Weights of a small transformer language model: 1.64M parameters.
Each number is 500 + 25 x the weight over the matrix's rms, rounded and kept within 0 to 999. Layers, rows and columns count from 0. Numbers have three digits each.

# layer 4 attention query, 64x64, rms 0.168, rows 7-31,39-63, columns 0-63
510501479547488489546545459517478462520524506483514507516481483515475491497491523520505507462487500475556461526483487485492518502456477536517459533465500496494446535539488499545502484479480435
472491466474496449506513480484518529470497509473504490462484487483512554455468501530506501505497517470489511495505499512476466463518511478509496492539484513505514488490523492495462492518467494
518486503496519513541506497498466521508551500514495511505496468507495488464495538464527469471526500473479495552496487501478506507482477502558526475523506509474479530472459488537456501485494523
471508483570411440521518502562522496593457544523473496532505490494482448504445527473544543485524496517473460537480538416484540519486531496489510547450575484490464566509473481514458487460581475
493488494495499532552480486464516490493454487491501488521476494474516511489518457543477492501499517503469497481523530487478492504582548502493480513506504503473529496562471521475566500550489483
544504440467453525512514499534504481497507472509494515513468548513523471473503518514503494475499480502538491506539527474497473487514505511527490514503461491506576490507523504443527513502506465
518426500509505549518437508525478516506520517505492536489473499470479543468538497520512468530483510468525525495541476528483541474545524516510517535535529465484494502479535517468509538533510480
509491506505489495536484495484486521505531502536541502498472509474488496541470531516513525521473481489471518492482527491496526483518497474531498477451498481518462480450469486497462552501509485
496521506517474477509504484511478511565473554539447482519491517531494524514490524501529531487484548496495512503473522470554489523481554479488524515486514501488517470497523482493482477448522517
487498534518502474521479510456487487524526475505505474469484451498488489494543482544508500511489510511487481456493485493485493498548490505499490516547522469529487491492485475519497483472459483
522519509472488546515465507505499478514534472550482502515523531480456474507500453503512480521501529476515521519537490523466517481530491456514521479489505489488514470458492510468487504513504499
486509485513499496535441496510481489494512484494473509516496526497449499523520514506517471499484515497507502518527493525488497484546494485533504457486519483500481515473471532509453493529452518
498498463533463498535545472475555484507475467441484550544485511508489470475465527465532512474501477488535480509486486415479452483466500497504504546490476502519514523507501521535514485485499451
503489508503506520471465506488495474511512453505492518494495500501486495475500500437510517518491513481508520548531511485482499501522487531529484499529512525485509480494476482488479512534475510
501500460527477494475484473497535493518490516533513484464544481445539551471460551509512532508518498546491474445470546484540536486494560497463498536494459483494479526516497494490537471490537459
493520455548486497507518490474502510501470479502450505516521513514496478479465535501495511467502498506512479497481477475508455508483492484479550510503529476511505523510506507484511513498509484
509513502540486501523524462458498501516473479457522512514478487493460430519525532446539488473462525527525429531509480453525474501424471483513505479475498534481448526493468529581506483477502470
462538556449530491496466564540503537517506540547478479442512475516524543501557509499523501572534518490465527489527546540448516497596535459457521444535487484501551432507498474483483511523490545
506504535526493523529496560485498500488538492519500502497472481457501490461478473511523522491519513484514502435467505545472511472520517494529493514477510476528506512454516491481482490480504487
520526489477480499475484467479521529497454501534506478472518501488498514476451494513474501541465528535489509483498475518480482479542443487493525518497471491540519481483513562492497516519528474
476507456532507543501521469488462510463508462496496504499523506502478516461524552531523557489533477497506506453502467484488543515516516517493491516465500457521511520474482497510513530524484495
524481440461442547446517498500501465515522490459454474520513537503491470515493476480513466465493484505510484507486494490513532496473483516459513528472539493464490555511480526495503533529551534
542514458519519528463563539495456479480512508458457500527518503555541529484492528496478479488558450493499454486505475481499476562449519537432470573521492468452477534508518515520517538525490468
481474490515478487547464468481499439499545483479514503528489497481512479509518468510505511534539503547468507528520506485447552509490513509487489547490498507482468517547480495492490539509480523
528507454539471508508531490530514503560472503532502506503526508505474483497434497514465517503523461491550491538442530477573475499489529526493505512454523477481519487511482520486513548497531500
531508504508490472500528504528491482485524526465512491501478513470497486510519506507493484486502506524519495497477485491492484471500494515525487557446527530515492478493507522495500480467491517
499517471495502489543479515530468519504497501525468533508548488514523539522471509513500495519483498514517485513499491517475536497500523479528489489504499495478496477488503522520491531520509488
494485482523505495503509468489515498493492495512521501509501481484497507523531516511516502497451510473453526471451513489506508496492477521477547483491487522498487483498496500498504507493508534
464488527510497486518498480467503501498500510517477518473505465481511552494483499474476516480531485467508541494520482494464515516457517484466479526489558452499537513518484482463507519519506495
513492501488510535502475528533487467485501519477483503519448452519521463510539510488493463495528514517497463508522527462517529546498497501507454499497524484471534552548471484490538518513492515
531461485506482493506504487475478492453509516553488481490507507502469516515461510517521535508492527494495488517518504514504534445509493458519538501483507504532530494489504516473496497488494496
480481476495487474497515510563491495514520542519557522511534516477484502497478464539502500483514504490495488485491482516493503510483506495458494523519505475515505489517549500466548526502532503
492445499488490511502482519460528507521487472526493509504494481546480537493521498462500488473472520450497531471517511477460510463514478505508522487493498525482500459472495492537445525511470555
452521488506518465544500487467516471518490488538495519481530491475530521472460483548500526501498488509477535498466513466484471544479514488452519490531486471510463521535483487510476485454536476
479519538522519478507507506517505512530491516485507500504498487498489512500537515498501504490538517530516488486521492470456469513480477498485484506509490501480453502508518489533496487503469487
487506489462499535509452522523482507503507488517527475471505508472487494513510482500526477519478507479481519487524512510460540494568479498532515456485482493488524471464480512492448515529482552
476502509476504516516492511532501502471479509530510482497498489477473492451493464534510509534483513487492508524519504521532511524536527499479513455507509458472495455512512473468491523530491530
533458481515480511490498453450479488500481457467488480551495546506500470525467467518496500470477455512537489491510495497527437510456509502509466522473481489507487544501520527506517488466536465
500471484498485486503492516496470499463501524515464486459490523517502523495518486474516502489525502484482498474507495525480528467552505492458501468501491514464496476480489508497511506517493465
505467487520466489520501493549490515468525494510498518510516526465506473539506484464529492502523514535491497493491483499461541502499499506490480483500518518483490502494510545523491485476488500
545519476549496502493489467544499490537465493439503510554513508484498482502489519540527504476487497497503510549511494464503480499457497508526512525472473503476456514554470545553486518476514490
510488493504457501468538470480515467502523489497504502500480480520523484490525520503486514487508494492497508517504482497538476488504503479497499489476547492535501522475520501529502480472493511
487531535460510491466466528518486508490508555538501497445507512503481498466530504476480498528498526484476518520527553523494503491546492436483520462520477533480523452512478485474471506491492547
493533495469503517473490513528494490509494498465474464499503520495452502467494482492541502495494522494540522483465542526470542529535480511482488514518483513503486479488522502517511495537476507
485509524490510459496496532491503512503545453474509501505500556498499514485464508496546502533550487527461524498476478513455491523514493473500504519528459519501510471461503511503494508540533482
512507474478520493485479530496461527456502464504465477506515484534507554548489508516519493513484484487527519483521503505506514464504510460475500464487468490463496455474512499516481481542473481
492497472483482521514509516482456462468534489505480508504537500489509479489532501512495487512524541465494475445491507539504554533518473510478474482504497501501522521475479498496531532548519490
505480479504473480526497505508461495509485505465514476532477498496481507518539511495497497503533502494495449485526495506458517482519507498510476522486523510444492494527539490478491537485460491
515553505492527510517487478476469509510536485513477492512531504511489497518503490486493473493488506480480473554555513501527530485495521534521500526497511529457535460495479508500497522553492507
506525440445461549497483501514494480489507504491476467508535478466504450500501488508481490487526479444504475447536568527550491455509461523492454497490491479473513488489484524471494535512505482
# layer 4 attention key, 32x64, rms 0.156, rows 7-31, columns 0-63
506495498539488520487494475480550484508490470458518511500462460496478478496548489513523466454498490476550474497497469477487493472431483538527469530466497495455490542478469528538503470461469487
448530515476533503468518511522506537489505530516480495460496532494528490469498489500503509534486489518440500485508520514514472533503472484453536483528498513501464506492539480523489501508496538
494470532451518478526491509491485477480478480507438499468504508461478489528513518499486479517530516529551492489550453544472525490508470478503479484529510525472492496488468509513477465502515512
510505525486514514490525488494503487500519503481501488487500522503540500479483477539532481504437489484492522453509471510514482464522533480475494503532484485523528497518506505500540484482504508
516535527520514485493507482506485513506528533488535508528495490483491534530494558507485473524503497515498500489472528562491452552491473505534504518473500483519530513501547485519495529484487498
447507503461480475503489488502487527490511513509544472497537455472530482525511501477534501517518493524513499473511505502481516505477457482510502472499486487519476504479503499516461464513527489
500510521491492515476510519512494488508500530490455528486497523526531503531504496502484479512461462489493528486507495509499490487517486502518470449510470517518533472472477510497491508501489524
502485521493517462517491489473495478514492497498506548493521539500530474468502498533510530511496497515479526483513468477473497516537482446482491493510512511531493495495509489480520460508505470
486513485466497530474510521495505507545480484471501518475484492489534455510486458491498543509503513489494525493511518506523503475463496495439494494505466512487513507508491509487521502507518492
532517457551430496499526441525519479518453485462532539533498476527504483494454521507495505442461456451556481524498495435510492495412491503535490546433488507514473549517500504553490497483556488
499508517469550496456466564537467542455524537564527487470525523492473496500481489501481538581507499494416494508500533529491502527553522494503533451559488492491483473474514462472496511558494524
495514549478543446461469544555531543512496504545519492445509538502511506519503516487500508563509548495454547485481512522505527489545512473475531445561499502503514476461519474500502521520466538
525459494562420524526542423515511416550454476441529510555475484515453465473480547467507496439496515488592472557479466439499493481425493506563461555435554504501475528485482507554494496486522482
491490518475505516510487524485530542496507498543459477471493489497556470493504492509518525545489498505511489500500515500473501508521532467494515495548462497489491455479515473483495499522494527
493511459478514503489523481493501481495468509503455500478490484513543500508481470485500516492498502492520505495473533465452484474474513532469491535499481520497475517488466526497513517528473492
504492464493473462475510470498524453518483495457497489522472440521488474469452522512508475445514482503546474497487481484545466512437487519533495536467506521486475535525508509498501476491524475
534512489497512502504466487514513515513463455494533522500545520538506477505501509492457483494511515504518514503512512492470491482440458505495511508499495511485477514497528519489507494477522519
475504523452534516502475537504504558503511492564493476444522543509488541483473466493515536607517520506435573489517535547507522511542534482479531420590493502494551467521537480431502521519482500
496475492518487480496496523480540501502509501492494500509476509508511545487485489491481524511495503483519502483499497496474483510495502477520507460487507514503504474532457518475468467460467519
496508485481464492489486533510514514465510522500516506473487508504506492489475490513520520484465474464494495495515535469463520513505480522477541491527463490520489511492465483495511512510534477
477469505520495495508518453508492510509464447509469499493498497500472518467495511461533531483511493516529491517493446482485503527505475502540500493508484509495501504493480486548492487487499476
470515503497491489484508457551487498486496511490507513513488486512481528503467522513461497519518537493519494510496523461502473534506519480537475513461526545508522471516539489508460489475512512
497492458473538489471543517491487508483488521529517513466493494486491532515534500481500480508514488511476501451491520470503463496544505521518520456532470498523515508484502479503530470521510508
488475531554517483482520502489516491495468532502504503480498503482473525508526521482457491506513532511527526473513505518496498496475492467529497531469530474519486465460481497521494486480465525
515492478522468488553532504503495506482529470519509521491512473480502518530482519513512482511465527543509507524505487475521497498494496495522491525480508511533483493499546504534496491505540479
# layer 4 attention value, 32x64, rms 0.141, rows 0-31, columns 0-63
487462512512486502481499497514494534522464493508508488496477506491480498500493503549544484477520513550473453555498475531508491555495462462468494500517514492482509516515498513537489485512527507
532508473491499539526508514477505524456513512502449486518549485514502514481475492532460532468453463506498483470499504499548502527524532526526499507495462478507478506481475504540494487548497526
495523504471476534496533499474469494527509442485544525490539492503517543522505529563548529505472464522513492486491511496507491525516512534506475509487514469527506498521509485482465526511512509
514500508551524502522501529473510525438521430476484539515481503483520476456502487521428463489541495472488491510536510477519496462478574444514524488466484492502532497530494540467488516483523528
508476468502475529559512525514486467480510537519550523499436495497534517474493487541510528481465467475508509539529483487484528526514524496504481506551514499531517493496475465513508479514494486
510492464497507484483497498483527489524503503545518485479498490480516474532498520506512527483533474485474516546489510507529489478502488477527509497503489504484503522492526495541464501515489456
537524525510479497467455494463510500463489496499516537500475459521498519486493494552470504507478484499477488508460503478558463477512453491483538446499495514508472525501501473500509502503561510
473501510482469468477553518538483473525489508475462527495488462439509572474525488513455478490485501452505501462491553506465508475480462509528514515511475488499520484508543492506485468535534534
489488501509483442485512517486535547486526516522505554520438512504506493463472506448501537506481489473495503494449521522512489533463476477494483468479549542533474496448496505526458449482554471
468481508498519503494521451496519527499450495509495495474551511454450466488505511526487452478496481508503519507445529486486539496498465499502502511522473439510507532478476495497548499491529499
467544516480512534502558513513523504497446505486508503512502540529531547514484492484556499484472529500496505490509472506485479456471514466481529471523511532523523526481511502505508502487500486
494483475503498525512506514479486501476492501457491502484473487530476482530515502502469487501509555555492482490472445517525534514523488493503468471462497443501495466498510492512485473483546524
494487496487490518506538502490488497453482465501480498504527551501468492530512502492502491487472535478515499490531524491495462506525490528498523525514531533486481467463518504467500479478493522
506504524494501503515472557507481529469488474516509525493501505477518496518531516478500458485518540542521467499523492517490515474489494495522462499520519490466507517509461531519499519506468485
457479465529483508514459483502520539510518484527500515470505489516511506504483491529474476534537489499507489507530460510479499443490495545515522528466541525496502479516464483521514474530458524
489421513506474554488506517523493499489500503506539498492522490459456553467472493532477474479476525464503482531505532471514530443534514465504489496489511503497492484446510498496551490480514495
479480510510512527536460496473477507493535487490497546480475521496492503522536496526576520515512452522491472480459491505553478518485490488511509506480463492440512506493554513507486531502506448
505528540520507484576469499528465508516517532489488503509510527533509502526566495458507494492498503498510507559501459485465510491490506505486501448497475541498500436509465504510467512509465488
512597540462491551504504490555478528490505481492489488502461538513498505498469498509481511493515526480516528502530475495462490510514487494548490511469482451549481465510469465541459518498519497
507542473498474546495513498521485486529487468500509470537519507516492493518468509528549544512474516509485468488527540493513474530494485515503511469489493472480491533483478507477490496522480512
516539518511490463533514494503504515502503484481478501519548521465489475455505506495523490497520465510467492526486526508506511523487469477504527499524439456475476538520478498521537518529495483
545535494510508529484511503473488488473492523518492514503492504505462507492508473508512488493521475499522466498537497482471482536526480529465519501480460497508532479566490473482523581500472473
498518510494502520471515517498431476478486478503459483515494482480510508503555500496486492498492552526485484475507489509485537464516477489511454511499483534440476470521515517505489544551498500
527506517467514504488503479485527518515488518485503525497491499514523470486483532537494454497482468463481552481542522523520475469486480475485532505476499472507483524467508514495464494505445483
514477506496475482448475531512515507486485466490519522494471464552507447463499525497525492499454553459499511498492483508500504477490497508526484481478505517502509475481533487512468463520514513
552528522502516489498496508512434510493452526497498469470488499546501511479482465455514501491455485534494508492488491520503490502498505439505467492502511482490481490474502521542509505505511478
485489507516468532434498489467516508553426542482505468510485522507512478511477505509483524474517463509481495500528507518488507436495448506485532500510481497535501487513507495447543515490460495
467501496521511545552494534481499477472516459527495521488524524447486522434525492495510498490459518481489536541542491481475530478472499516426479493490496472437474510509509502508514454552491519
437528492467456526519494529526475524551475488505536513517514480520518461538486543526510513481465496467520501508462517487510559484479503498504549527502505518513508512464502459506506525502541542
484454504477473509518509519468453455487508499499473478504492492476532506508505484541483485531491514523501510492467471499478558503499436495522474502450486469510521485499518516504458549516546488
522538522497449546459518508514535492457540501465513478509508483525532438555508502494516496530517502502477461491509527475474524530507496467505504482531506548461506540488484535487504497527508467
511521531463522466542526545503506542481552523503504521512458513504471509494512485504524523463467484464518453579512511498527488497461530571491477515487517537529503505530510452510477540532527527
# layer 4 attention output (transposed), 64x64, rms 0.143, rows 0-63, columns 0-63
498532495487477481490519507471475507483511521523514525507508500485484519495492479496520527466525456465480511479499492453503494502514525512491558493525485525495508464486491534492503497514478488
480469483519480513468481541545524507466527522476491496539504445522484507500517477488537495469496513471506492494528517528492505559510489509535509472480521483516498512509442507519484467484492539
506499531474478534501473525525495490520552481496492468559468527514509474498515453491522465503496485474489494503525524532502522528481517524565506471487515472499476508517489497576458539488469531
519518476487494512504476513507506494493501492497539508544480474489477524503471501510494520489487514457490501495529491479499527493499519488465477525465468517501525456501529519512516548522504491
465517483490478500504487522486486541490535505486513465478497513505548525514531507520526520500485453478502490491503516534460476501508527500539505487512501506526519501499479491515488496508515483
491509509492467508471510485536497472482576515541511516489507501497513502502530513515496480466516479495474504493495488486519474490477477514506501479512474542501461498488532530535514514502530487
517520520530481499486502492518488524476504515525509488528512482491523500500518480527506477501482463500482547538503508527496474490468480498553491438512528518478503529508491520523517521495509487
511514534505495512491488529475460523523504513476468544526488495479457506520487497540507509506481497494483514503485504528439526511515535491524459492473438526500490472531527464478514458486502512
520494489521517499476499474531475503487512523544505481497509518517526520519560511520507479491468480507502497490517526485500487522532543517512483513528496473513487512486488545546485499516517517
512497500512494520490515507512502528486535504515476494509505504536503488467536520483531485431475510483504493512491524530477509510503534501522510510523507495517460531493488501545490469524511531
507507497497502517488512515491513500518461529515527476482519505472472450512510484492493481501487523519492473531483492482504505481468498457481498467519515488527474486495476526507496505523461500
526457502509513502509505517481515528509481546487502524473490494495526510473506512451483535503477534477486486464486476446506529507476495491458467518505474495515519501513504481509518469516491532
500491498509526485504484497494515512511476462486555499470447485468485512457468501485462522541525465505491498516461516445507515501502508472449473517498497499480535476545522509511474493485475467
474453497494474470538529499494517532521439524510513516493502510495508508470490504481420527540497543528456479518521460453494528513481493486469499528542473474508508484532495500478521484520476486
478534497513496459495513493483540477548511466491524498483501503514466494522481490499452530509500460485443501469495523436544488501489494511514519491503504502471515493497472498490496513514459476
488479461480534469481519495495496522516509493482509481512480497511513521477509522476477464489504486489471511532478481484515467491528525489486505488521506469505466497533514517502528518466519531
491506483501489491474495492498518560520485537479474491491503513504515534489464470499508470509502483504538519481503520498496515492499486501490480534469507476543494487535503527517507456477548537
536488498502512514511504478457534460490466521469488520490520504477529473502509498498462543500537509491470482492459469491514489495501500502425484548516509515515531516507500494444514457486534507
520479497541490513551499490494488486484514510521498457513493509482524480511528505492504496487517535510521509527474476512463518520517500476539471497488455506455479470483523496521519505513507517
502482493516502485490482468544452461536526487491490446534457499519509495485489446511571486478486526460526520545521496540560497542499486508520529500504544515489504515516496506517481513504488493
479487521521486513499485469514490433525525460524482514526498440485536514520547463525551497519487512490512523498505507551495504529484495507515456505527498487505491507501478483516511492482513457
505517482483524476513471538488483505488475470511499475470479524492489483455466500515488479510490498504509493481513496518504528489492523496499507476469483481480502497511511505524522498516513522
462503515508541462533497531482541522512465504460496504466516523506510530464486520513467525533527535536495520488469435523500523537549535489464480558485495473504539502529535453469504501507511519
519493508513531527485545522503505519455482514540495552540493510505508526528517476515534509438482462493503539489498545559465487525497484525513494494491490495489492511502503491490519493507542490
505507483491522499533485522489508509501513488534513515489502502476516476544518512532499493470529491502474502479495470472510512509470518499449498512527457510482495494497492516496523530523487514
509473524510524491498524516443496499463466474495456494494523503505477501462538525513482534492514535492491477509477499495474499517485501468480461528494463504477491474501478498474512456536517493
503523460494460500477517508523491492480526480500516504469442524467510496509503514511499481501449422502490509519510518540543464483501484521521498475512484506506501501492458529492468520498490468
483511515488486485510484544479509505491509491497480483517483497481499520498482524517478532538504507486514490475491466480479521551484508494507533543520499523474533524528500488476490509517505510
493495481524493516475493490496484473505558499556497520508506495530514473528565472500562500473497464502489502510522527547508475522514519531562516466520507516516493513454455521524488527490498517
495479484478485529497504538454478532512451505458483462497500495480520500437443455480496490505539518491505507526487464480465511556521504439523518510472500496490513495516498499536446473513512515
489511515475484491498508514478500503501456496460509488488488529474483510481469466494498496502476501512484516510505492505498480507528516479499511511474515467495497534504515482520530477500482554
530527459499514504528489545491528525483522494506524536469496486504490513505514505484502505465522478486483518512436516513491510493540495543509501498525491549481512493468505478478503540507466498
479472521509457481473527492508543530527516478542464508468476467548529478476492538529470526525501560479500477493534506449447521531524490489441464534536502511473492521512523517473513472501530438
497484518477514473511464548496530546457480517479510512538543513492503533469488487526524523523461479508503488491486476509492538509499522527529487501541485461456506478482498475519470505522492486
494468478469500517550461505475500514491484507479515535521502517523469483485514504560491502514437483493498502497499511524473484470522494504518526504463495484521536471496490480510468485468465494
513511490494504497540476526548505491476517530502520462474502458456546547479492477493488511501547476519483501486543472513525487490474552470520470504505514490452508503526486490517463529466519518
511470483514528515472496504492445507482471552503504516542450477470546477514502495521502491513500511483483530527505460428476528548524488456534501467543520522515535487466495513491489507510509485
481517499545453481504483525505470528514504514563513467514498513483514476550455513528500520520524472509518521488522502531493493465459514526487506461494529512486477503504493493476479490526494466
509514499455455508479484557485497501468523459541506522497513464504526528471497536483479475516506444497543522478506522472466493467468475470516521454499463526485528523510500539491499502506522465
513542500514484482508438529494454471480484522446482566512491500411450525478508513508485490437514528539480544533504498527458488448514492471491530504499486515474502523482531467487456530518543525
509535556475497462480528553484481519458511518540541545484522458518509547501491526480505489480523502497547494523487512453467527468422500457502522458538534543498537546487511510497515463519519474
477504480504492514512557445538509474482484486507464553490505465474478509474489489486540470495501496524484518475505504516472511456579444517463526472535532484505458531499493479462513464506548480
497540513514534497507517448545492526473475494525501495499498574508519482485535515510481496481428538527506507534534540481544471492443500522474548475505504478489512528488516512474482471498489496
478462473489452493485514515491532525502483512485471489510486473512522506471508512491490534551508561521549473494476479525451508510531530475512444501476496501503477503501487457520506495516482551
513532501503559529497511486469538502485507506494509465493502492488472488512510515486504485480468513444500510495542474490547498491538520527503495506494497439514471460498487512530491527511473554
518459486545502492514514501496541437522494471516531465505500481534530496503510501502478503514538509538512435577489453543523502541519509507488440527498508489493485478499485495522495495519509543
502545495533487494531491473531500502489507521501503498493486493517505568432515501487482516508498486516507521526504458541518538519507469497494499501528520534495504515540531485582555518463478514
474462504533503527497528514533489492494466504499525467482492485481458563435525542488531458461472543456503519505492447522546550493562505481474513476513486474473508475480473487491473497529533493
489438483501481511545489554474505479535580482520491500544502513511500499557439484560495548456490485504491471500511536512482499513466513559480464506505517524484497499505523505463492491484492468
490513504543497440532517419520482518498525522454486488515517501503511459560551488502473495516548528522526480513441479510515497505510481481563484500544495491503518501452536517512515547539462513
545529488484521530537488476500461494469486469474560518528491530505524490452519476471511499511424528549515532502477462482495483452524470486581436448514503483519521463484501500530450529499467535
466462500436492512513437509471512459481495446513470468480515526493500475459504497532525514531455511444508474500510497483486493481506477531506516491532494486505464477494472501523478480508447497
486478537507510553483509491533488498499519497522523529503543481509475504537443472511478453500526481509465494509500510491455486489519434522483512482513469497472481523520523527493492483499541458
510459474481503518516485512536507508497491486493518466545468501516559474521480475504475488531452472440497504442520516494540506475550540512530526526492490547510533490523494507529543496518524456
504455477530440537521479496490500490523506480511484549533488501504499523524492460484476511500502562469526497531481493584498513504494489519514502502483480491508479447484489490514499498484479513
541546473485519459511511511482507511538516520518499476481494503460531476475495479497469504488487481525495542507531469562567480468449451508492506486494502481511477547467515512542517500480478522
520504532539478469486481542442488538481506519529537517475498486454517497428547551451486545481509505508563523514539473482475502484470513481542488487512477532495517480458524481502527482526468504
509460496533482519471504488471512526481532462480534456502518505495542462523510477485480479509449519506476473521498489494479512580460518512515513487518481504479529477493481504510512457486524468
492529467509491513493499460517514475535461506500478485499535558481462450436488513454470471520435485511480512485512557522526422431487506499499546490495467500518479501541524511506509515437521486
496468558518500499581535521488510506504550504510527522534502475479478542500488494495525470486495547507470495586485454546507531563541475499466480500497512478512453487481498501529450524513485501
518530511500495488503477497533468494500520521463465512489528507502464469494533538523482490509492536502538495529491544472488512458532467479517553468539512529467443506495489485529467538516469511
474429491497453447522469537482519514512490506489469511505453511560536499487500493497542531515493503497469517485478516530449546460547477512511491504430493508495500474522519477483513524456510519
531478503490483524514510459468481524500537494479498485514548464511510493528504504496537501490503522457489506466534491512504519487470453553530506508542463437489514501439466465448492478497491490
509545481493510500520455505523499574507536540492533524510486471475471505573514507544463492522526458534535449516493502471454521495518550481561455437512509504512542505477551528517502520512498478
# layer 4 MLP gate, 128x64, rms 0.168, rows 0-14, columns 0-63
451518495519513477463446514521521512454482493517485539489477463512508470459517510499501486505507501498479466475475520541525503463510519491507530540473484461525493519517453496512500474520484505
497467505472499494505500531486494502495495498493543506510478525513503505497546453513481501501437506496503460482504472557523514498504517533466469473507447506512479499514499498480532514537491512
483476521503526506480517488494483526528486467508510493476531456511527540476516492512452492509476506473513540497535533505494552508506533501465497463504476500441496444482451485525506477526506503
496528516518458458512489511480490493512523496502491493509514501456507498503497500534484537508523512512490527459519511512485481496479535544512489514490503514492483496542541434487477473548525532
484508465529540509506512495487489531501510527507554497512490488502500487476515529496485466529488486443508492498517515472504530492522529453500522489502506513497507513477499536493497501516510519
534472540516543517503493514441468509502525531502480482505487504507491487491509516510496487512519500460471495513497477536503533498481536487453467486517484504485507527534500464493452521483509502
505515497508468511493456537505428500484444530526477492481504467537511523481499546484530500529492550513461480487514475534518536534522481523522552512495523521445514484513509518507526477476511517
474488520485508478481517521489476493496543476521483481530490497503528529488496503454509485479524559507526474522495503520465526485535500494507515502527511448509496481489490468532530521434494536
487506533507499457470477538520515503433489501508488525497523482494490537503495484463509465509577518470483535479475557491515499544519506487493502481466541488496528504492496473491500456531536490
449458514507527502477507499472515494484511450532477512502486494470506513444493465516505451553498519486487513472512501570496514482515493518526481473519474477515565467482526513535539481505513459
498523497497570519475507515458509492487505542527490475489524477451489502515465520486490495486512518529514469516454537526519533539479529507456480496494477476482497511496502499467473496457513502
505456491471501517496496529502484526481487473505447490470489521490477501480500495481476514535506481518494489497505478560423464481524480529525504500527483470499527467465485515486501473522445516
491483495508488479518477516516464497529505517475486482485483509537493485467530514485507484526542463516427551516505543513517525509518514471493547460559521480496503492527536456469507484496464505
476492515480520496520486560462504520499445564501501510541490480532505537491519523497483535470547504521464538481449491507508555513511484508493548501477507541518527493526490484486471514468516518
482494520488503479518513515489528494490501510507482507534513485518483479506544489484506497512490481465518501557522486504478525531472534501510508503492508523503474455489507465513499508462477518
# layer 4 MLP up, 128x64, rms 0.156, rows 0-13, columns 0-63
484464494507525554499499491521512526491519497525548452496519562544484503511502473530503508511488504449527510464503510503491533510470505522484498478508536502482538479546539521502516512495498505
521544510512513502560511484510574505532485521513504495480500491462516519524506503489454544495520516467496499519473491514515558492505488482489488524491458499532513464530557508485517503516506533
458536473470473523479526531477524561504490491500517502494505520542497471530497517490544530494469494477538447502524523482478517495452477553498483509453492484490491543529468470505492524527514481
499517492541514507495482514530502532525523531500506473503499481514470514496529560534479478513537493517474502485481472505493488527513505478521517514475516499497462511521513565518509478508555494
474527482504482488466510485538499502492517480485461487522549540465513492485507473512509501527504540517519512524487525511495475508475523455476504525556527490514522540499463509523475523510502509
477491453474500498485482485552514485443499469505465484501531475497444540491521521487485506543501468436494474493513494536485522470487489499509542465513527515469504446558515488495479489515494466
515522488535521500526496470476477537518496522483508444533479511468499474516520519547477494492514469504486459484450473522510534462528480481480463484489484479453525477480480532505538453493488477
460479496459505485484521495521548518550502555478516503496536500502469460499517528486485492513459490486512479513477503491489505550460520490505523496496477484507484523518515487520500524508509502
513488486535486514531525479493506530535492497514487520478468506507527505488511520508541508521497523479515497570509462531479532480501445491486490522502460496528501499521480512527508538498478553
523505519435485463459540517484514503496506513482514546526504487498525488492489517488471468462510492466491515527511481438515535520513502520509490504510514519500497535468467466526475499477493506
431498532506472481459549477527504547480538499518513532547477508497460507485500526484529493496515503515522484477527431516514481518536507536499546505484493462486486597474505514493521515513515522
520551483471434489489508475480472533510530519528527525519478517487517487517513558473490499510490498516535482525517502521456498483498495542484492491474467491538475495506473502522527488574494515
493506451505511525468471522473510504487498504486548543494525517545509515538478498494481479509500472485497459511519500517512486504491486456538486458500489510588496499499482522521512551489517510
545478522507539540492481486489531479511482528519498475511491509476493466470489506510482485505456488494469491480477476489530521482495479452478539488500485517507527503484507475511512539473417529
# layer 4 MLP down (transposed), 128x64, rms 0.104, rows 0-13, columns 0-63
511510492468464511509494493536496477540492517464500487487505509505532478486528502482457490490514532492484491466502505478497521546450481502491470440520495491441502471469540437482515517469518490
504474480509476524506511510486500472522474490527464528506474489468545535514505483500522548503517507502533513451505496492481497462513526518446470515426494515526552486503481488495508493479540500
474451513553500493488509498524476444573503516502466491477497516500531517475514476486501498510487494464505541501532552490498507503487512501515485495520525508539523530501521538492460498478535495
562545504508477538530480469467539490483494481510501495482505495479464455453519503476520472493507504492468510482450475550476518494513497497511486519502531496516476507520496498503508467542536488
512438515455522478512510518512477500496454505502468559476476517470525485528494532496478477527480458524490499500484480490467524473485491528505504521466501512475514436499512513472517515504491500
461478472484513456494477534560529514482494508541527488517489505478535556498518460509436508511505520588513511478486512467502499492514494496495498503495506496477474495494531518480539479524484529
491498494550532468483502504465514511500487515499490514542500497511495531535522488533487498487486513519473505501478482476581522489505467497489540517541520521472508479499505525481495480484490504
484456514486467512520488456485494490528515486545517515539518552507514498511485532444488490471473508517524522498508523495484507518530500526482517491520474478509483492498517423526481493494503490
486493478489491468515480484494487515496468467523493486526506537483527491525537527556497530546495506496517517504544478448482522482526477484492445461516450527523492529494531481484496490478481473
508469516487463490487486520489518487532503496533515496493496490483519480507517481520513503506478503541480498555514532525459529479484455466495488451519460541502509506476517540479502498476474481
458494508489481474483504481494501532486504486532546502535446526484453465514493527476484502493489467483542484489495452565510464533523537532533545489478487447480520527470488512478507508502520469
509467515537554543482502536509516540528519475521518534480519519525508515492510465459545496512491475541476498498504493497539529515422499478548481489511522519486481484451515483473489488477463525
490482482481529499471468450531499479514518479559467474491523512478486498482498461456498534514489503492484507478478500548511509492487532537462527476526504512477545538467501474510486520479499505
535514528521473500491446470505503545516499506483483498496502489499475518494483485555497504517500503532484468459498495413546505481510474493477464498520469506500505518482471515521528491514460458